Weights of a small transformer language model: tied embeddings.
Each number is 128 + 24 x the weight over its row's rms, rounded and kept within 0 to 255. Layers, rows and columns count from 0. Numbers have three digits each. The size before them is the row's rms in percent of the matrix's.

# layer 7 MLP up, 768x192, rms 0.11, rows 113-146, columns 0-95
088:124104153129135120119135096154131110128111112125145082116137134106115138119139083135201150134116112120128139129103133124117136095113111113112126103138166158145132109135150128128109132167134143128129151099104115123090141133131080132127114147134105123142125107111157135126114137174172136117
108:120104142129106126159198136131127161186129139114118130140092148120121121107136149128121083131113127145117161139095134114127137168158069126116118119116160181090121091078160121139100072129120168123098126114173163124126136166149090170137116124131129120157122101153136108150139133076136145119
106:125095142123118136121133106132092162106108160175128075121100192111140145147110129122135122096112143166099164110149134128108136115154073145123133136131121145099114093099155102150116085158130112124126125116149119172086143163158116172158148136123124153143142131136129134083106184154141181138
101:135138148089121105168168117135142117091125104140152113148157141112150106126105135103138107144137117136120133110129120114139134159146125104114136087162144142121141091111142128142105077137148107120112117095124133126126148148124090135159103104143169126178142098136117120163131151155138124136
110:129165141164132134131174123136131141105140115131136110131141128097104113152117113124101111114104156106082164115078093128128200138138111109155130142131145106101071152092131070126124169086106143121167097073098127162118143156123132143143156140174112120152119121154114150128144153093161139168
111:118144126135141163146125138149113115145097127107132095189158130159133111139166092137133172119115111143157116148110152163133148156125103110122138105194151141091118156092148105147097101120118157119109064094143119136099146147156131130164123109129154117134116121157109098132148146136152146124
112:085117114122127105171135109139081128134115123158110152132120133113099119121137149098123070148128117122147127139108138140145170092131117133151132143129168138148130134098115110107094142123144166144171105163111103141081132135155126171113141159117158112166130141148111139167136183120134108109
073:180151109102146147128112131136161114121125154137150123176172106118121106144129161163094116117147124121104114127129110108188124158128138115089131110154112157141110095112092127126097104132161128125127113087086073112146110163154131183145134142143106129149123131096121100096110135161126099113
099:121142131120130172120108104099110140172133079137114101110123152073110120102141123148157146160079123161103142132130102122134144151132082104117114141140104128150111097144145137139078151167169114141160085142091110122132110125127062187095128097141080140127111110115124081095152152137134133105
105:180141121136145130159118089137143131156110056111144120159115130128119096129140127116151124133135123131110147092118091167157132156143087151126133095172098106156095142109127115135152148128137178143132080103127137134059138132152120109140109073149126134116128097118104129132103167162126124107
099:143155146107136121129128122107119162177104091113141135071137142110122121115180102097159163160080115110100125081124061098141142106101117133126156112125120127128092132128134115141107116149132129167132110090146143138135118155156123119108109088143163177106134150140102139086105138133151154106
107:133084128145077141138148096147082155112099116125136125104126159091074112102142107131142112118123126115155110158152090139134137131140109144141107125118161093128096134105186122159117126126154124124102150141135146141125151125151166088149154111139156120149118134119095110130098120126100118145
108:137149156077115122125118136147092142155122089133122123137115135116092142137109124136183119118161098128055110127153079095135124141163097108133134118112108135125120129069133134135117082151093119133178121095124141128113132114118137158184078130109109105133140145130148117135106096176183132112
104:142115141115118137175120111152146116145100111101132108131128105133146110160156121124120100101117151101146122119117153110182153131165120109145134142165146159118134145158133115123147140062116130093158123125109142135139113142135100173127171124118169116124124125143158150134133116153109113105
104:117153116153135106183168118129087141124102111147160133131121140118137096106158108104133096167113125133099161144137055134156151141111110117133113143106131187138121087106136121140089090153161144126136085104142120137151137129112123117114119128160153102126088155127059101134105139126121131156
100:119140142156091110101129103136104112135147133118112084079101113152077090130141120126145125122128112167130116144137124112123142162126124163135130129159129145111124111108103110119125126143142128117125147101180082134134117148148109129113090138136115126186109118125139147158126153182152114124
097:166149106122104149133169135139123141146127117093109139119127102114110145161131157127110116155159128100137160120124143094116134121210086100111142112124136140151109119134084138136092151149132153129134113138134114152123121128114160182093121132114132111168146178158114135163092113136199139148
097:132129187103125104127111117148119125098137133104108106074085143105126123100198136100133146169129115192127125115163140143107143163152130136120139108123148104121086145108133160170085102138156124186153113108121135106132109125107111116107124116091177100177106111130157077105152146124145112123
101:107139114108128116139138080147143122156141136100148162127186112176127094151112167126128149152108139146118114101119154126153181102167134129150153093116111123064082123145130112134101080148170113126142104146134110168133169122127107161125141102115122121103159101135137160148126117139173160139
103:157143153115173097164127118133105124144134133160121152111114123118095145127146138121152163112125159125123122143115091142120111151084109147126106100139116109074086101042137090119110147119144126168151112108110078116154162105174121142126127114141108138126115138119149127151078114094164104159
096:150123119101077134120152134151112144119121100154167113100109111148103108085127182126154147127141060142103176112139067093132090184118130138113138117163113161119115081117137142129140163131107128161129130114144164118106131151115101109108152120126156140163101100134130127094093109159143137120
113:113141128122135124110117144101147152103097112112177114109123130121114086135118127105189144150109147142150127169115103157152146158103121118139132149198137128090077125079149078180077126099135129140106114162112159147158135139138141117122124133146157099118109079109119116164133165126149100126
104:119119143103128120114144077146127191170155123118164126122100129149096096163153156115164174125129105121095180134125102116125108124135135128123124134140141134117126118091155144124117086089132129124130109137156145135110139131171100131101193127110147084160122077108090112079125147138188153110
103:165145149109089118105117118146143100143109116167163086104142156111139120132141139152154101116157113091172149142134130111143124099180105105151147148096140114131108129136166105094106165120115148164142112132114089167109142176112102105159090108104121110122143118156165118114133127188128149169
098:137162166097132077126139111150124159141106127115165097154149124115137106111125119096111174112118108141120101125133130100103130131143131127128112090117112176125141105124145153125124104143126115155094104122122119132117164138102125116146146146126180118147097116150071063130108098169190124150
103:101099154095096095180146102125125109120111095149130128134155150113120150124155106076124121108101111171093157161117151091117113133103110066134109117149141130130113149114153117172151123118157140109106131112130111137084158151132142124178136098120156107119128106117110079141109116105144140124
100:120112113119147083140117122120118146122115157143134156118100131149109136149171133102102161131068142098107138116135124117097150132107127084158127131124150151140126091055152092130139111140148113113136121107129140140136154146098143157179105149110142105138138124119109100108144129157164096160
118:149101152126120056173127083152181111142125130131143131137117138160141150127124147127146087100135132088141123163123104137177129095173117070160125112154174118143169158109183135118135128132157140114099125106155100154160127134128146103149117117165153143112097081190122141126109120135135162094
097:166087164155129129158125108133154126105137062156120091085148149116133155112132142092131146132125149177140106153151157105159154136122114106158122151102119151138122146121147133166131133125123131169186110169138133153098120141155114136118093120135104123111129147166139070126134143125153146103
098:189116136105150126132122137168111115146129144139125134136076110132129101165126161117124117122121146123110149154106149124120097140164126158137138120122161186136090139121124133110129152117104161147181115134138130118133135108106124151094101124124141167130153165115108155109146150161171122119
104:148089123149114170149118114117098176137155079169118108119104148136130152137142153088142109073083109096129158143148158108112132104129152072124136135123168117145135107140155164125141149128120129136131114094127141138084132147170140148160111094109130119137084135115130151135123170127186120118
099:181147196146153124192125147109115131167141140117120125116118121126122115138118085135129160089101118122077116145115051120142123138101118084140135140111180129137159111137093072099115090139125091115149144124156141177109143124129150136119099167133173134146146121150139159151122095110144156074
109:142102141081098136131119086104119162158134109141169121126123131109142097081127174128179106154079132127118124114064111104111140133136097085138130120099161125100149094119197126152121137143109126140136116119118106188120101137126107200139124121177159102128162141148127137141142164140116137138
099:128136128130096128134182107079149130132123143112151096112137142096113114203135137125138134155113135103144113118141128121118143094143112113142127152149128172109169142138174097115135091176097169097164086087159099149113136127158113158085161152206151141132170154131097120156096097136113162140
# layer 7 MLP down (transposed), 768x192, rms 0.103, rows 113-146, columns 0-95
092:120139092118127116133113150165115109130136182128092141146148176138163109116115127112143105116126111141118117159161118149107121151117144124040084132090143097124147147142151092130150104112118096065091111146164111092134122136107166129120115112109119121088133121155138098172164056133172134127
107:124140125136125113174126144113152127153123167116127089167094125144136138096147107131085120135116109133172103115086124123140111144151121120081106097118175171161136112111104137106143164120150105080082115139124135030149170116116111108109137104122131164111109098097157127114129134138148104141
104:123128079129104112103109192150095133117112152164122156109125178125170185085196097139159127136115098137148106166123101112126120119104093091086101106169141121111173118140123150134180125160132145122096098134110131147137139170112103120109121115086127127125107131180144101130136084113126144145
101:112126121116161141138142115127103147092114119115103150157139133172164147173126097143137127128130100141145137193132093143128091146137163121069114126129138144086128136107116115098135142110143113088098107121177123047162145148160132152144168141124142117101120106085123107154099143120161093183
112:071155140159108094133108085095159152109130116114129174121133129140121164130133150097164158155127119121141107152130157082118142069133083111142142175118084135143118135115155175095136105166154113126129120151156098154142133103117171096135109100139115132149059144147167103144152145136120122141
112:132146144083105128119162143120133112082105136120106162148115100119140164160162131140095164105129110182135093113136099114112176087131145092100092110141140107132081107144111086092084124106138156092168132154168154153127084161114134091129145136101118124169168130144129111126153154114141175141
112:090142113117166099112127123130087104101141121119139151122092180140108146112102110133165153202118097117141164107114151134120130112120135115115119101108135119113150139141154103111119156146118143138165098110089075113142130125105145093120152149182143140154094180079103142185132151110107111122
078:126132105135116109137126162129108116086110108122123167100110108119089108157102155111115150161151114138122135124115157146108126141121136155094100124117107153146092157108165170112119138143132163139139138133151109077156086114119096131146105108121137130119104172053083150113072128149142080118
098:171121111179111110116183111110117147156080123134143136125111143113145127085109104082104162111136125116148110112127105153128145106135096107154110202095129127151118127123149129175140104149128159112123109157157071141164115102170122119160164161114166138133115123150112159112085103129123130111
110:113130087130145148080140120128120129141155101112131170151166135145133140117106086138144145163111165160142132117072129165135144145116114159144135154122175142138114123151103117084045145130140138153137137143087104159091118086117165132145134129168134119145127116131097116143168137101182086112
100:135137118168160144144145136096115133148069145147135149143147147106130119143151140169093107139111083142181174128195122132079104141132101113131159138114137086149116120105096109153134113125126139161138120137108142136103133093165116145194107108123148187131099107146102125097088127155122144100
102:143137177150126114142097133151120105110123112070131139079119128117145155161124159139160129115135162097144130102117111094115102154094119100110119152125121189122134149127125116124136094107123164145153134131141083130090139113128112110124070144121143147112164116107102140123128131137113117123
106:084140145141131136130119127108144088161115134151112145102126130159095141160165150117136118134142151137160135136154153133157096135136145118097123096126127096135094148123134134144101155138187105118109122157169168114125160121114158111097104156151188135110072168131148167143110127130108114148
104:156120138152157099142081112114136134125183108131134136113141132126163166151118124098146144137152090097135155141148140133170127115137127113112127103151134146135110140115113115163104157149173102132123142097145129143140150158140162084110140100129129157082100097104083095084158175088110130152
103:143101088104140146094154153141132130111133129162099102126118145152174096164133166134123131150166189119099146086117096148163132159116116116140164104137142134155104085166107112147139114143141112148120107080101143127146105142172117170051133176116064100108078153120153163126114125142126131141
095:111149111119112111105097092139117141106110101160161133139110102096140149147126149141110127109150082158153132133145145098121148125120112060125161081138165170096139126138144104113165141130153119161112117095103181129159126125106152177111130121108121120090116115123149099142165126092099125080
096:109112121156088119172096139137093122107130141125130137123114169157133160082139124174148117160107147132099160161118133090099081097128096153139156103114156100137136127091134082118157124167103157143123188135114108112148116150167128106155133159111136139133109112133118146161120132147111127144
099:143132101165138107109126124121120131159144130133162102144162085122135134134146098116097120108108101127141095085083137170099124106141088094142161114102099141107091083077096159132175109131117161137122162135144092156105113119141200117119142112127123146103104108182112120149160103183123131108
098:150122103130100095093147135157140131129119112140135135136086050140117153150150141121148110133145125132090141102132116133135127104122132117158167113122155130113143124136152142089100100120127096121147136146142147130121163126104152112139129106126144146147067098129144123085105141122157150102
103:169153097112163139109178127115138120133134142117193123167111174174159106106123135130151118124115137132107138147164150086161119120096144139076102121099097144123110153191120125105143117144097130127148124113154097069141113159129134142126126164102124147115164164067123149129106124130147082167
094:154150139113154142136133122118129084079140183133101207089079118110100146080148125117118130124118138100102119162127134099143102120104160116113110150112143145102125118144140116138146114151150138131133136130103134106115135144118144133151132104165151134142116127108107124146094129118120109101
112:181095138137114149113132120136075122062098172151112150084112157148140102112143171140145133160114160076107129155104092118151135112091093142123082116136110132108121128108145084147121139133163151154127131164108114136151144176114088127132111093134146176106101117151166163164118099075110097091
106:120137137120117161108150172080113108126115126157138162089145133148194099149153119123110170120101147128127139084152119084138118133127128126140122117138102136130112123155090142130154130120129068151134107150101211136062104142128085105101139102139142146105165099110106127083113093138151120114
105:176142108132157114109086077123113155146120124148150109110181101136105163112123139139155162111120125114124126134125183130155188108119145072166187139091106191143135135162130115132176085139136101115133155168095169168145147137103119085149143127136145155113124125121158172108156102123106146067
099:111093140128136131125145142105114148102104104144120144108164114117102121116105106107144115106111108115091143180121072118150099156099133089138139129123144138105054147150135173153109153147139125082165134098128092119157124135158178084147139129129112128136118136104110081151127138117088126180
101:161163107161155097163111116127134086124110119159104117104169134121132138167129112125138090105099152147098164110151126141107134131127110139114121090150126148131146121175137178135143127134123124086091123155095063117147144179120160157123104104098133132138123158146107136151099108156135153124
102:086119126126129148122089114121124139082144139111127164126100140118090098124124127128148163110142149158144092156112134095128159128091131115137125157126128157164122155163134098106095098154104142135104105152107155140103108101129163105109137089149139135099146117163157156158108107105102135103
110:153171162130112122150099139116152153124167182094138132118106150111138148119131133129140181112116070166147133114181119129196117146100157128158142112138136134138157128159117153116121087145102117133132138147099140153164085111149117113091133133091091142159127154155152133137139137100152111157
098:117132141113139115113129144107142132115095143154122159079097116114108090153116118125137151149196097163138133150094117098082143118139191144097102140130085149110104181134105139149115104135135121119130119171127120072150104134128129112107158146105121130134128143139146103113153113119148148124
096:191099133138148129166101114085140113126173119110130115101098137136141094130170141112104154108126135082133177121153139124132132079142109151158135123129116159170174103138118168132140124123095171087156106105113119135132139165057121118169100129087127135122129118099131127124100125163135116163
101:109102136130127100109143126130167111089151148154108123078154141144100158140116144099116113132162173118096120177127093127122108111103112121131098108144170104137148146131143132112114131141165106067069125085125133132120132135150102160129158146112092117120093120124158147155089141149111126138
099:125132126128184106093125119084096137131162126146145143108129161125064156127147087137124144148150140134134115090158154139151117121145104113143140126125119103072157122141135171142128130143139154142132144169132126145089148119146130118121125142132089083135163146162117129095133137090150145123
104:140118114124078136113092138127134106136155110123102111132152159123148137159103121119150092150143139059122139169146092116152153130107111117130093072129156118142142139141117107108160145133152122121145164155109167150096091126108151147111154166147173135112122130134127133129126119100132129161
104:117108144177101178136109142151142171146162126086147122128102113139108152138186157123120108146146166146152158150101160124099132106162064098177151097155070160131143111104108109136152104139132128152121161135115116168118142107137115125132118135132149089110144106116132144148138135104138135140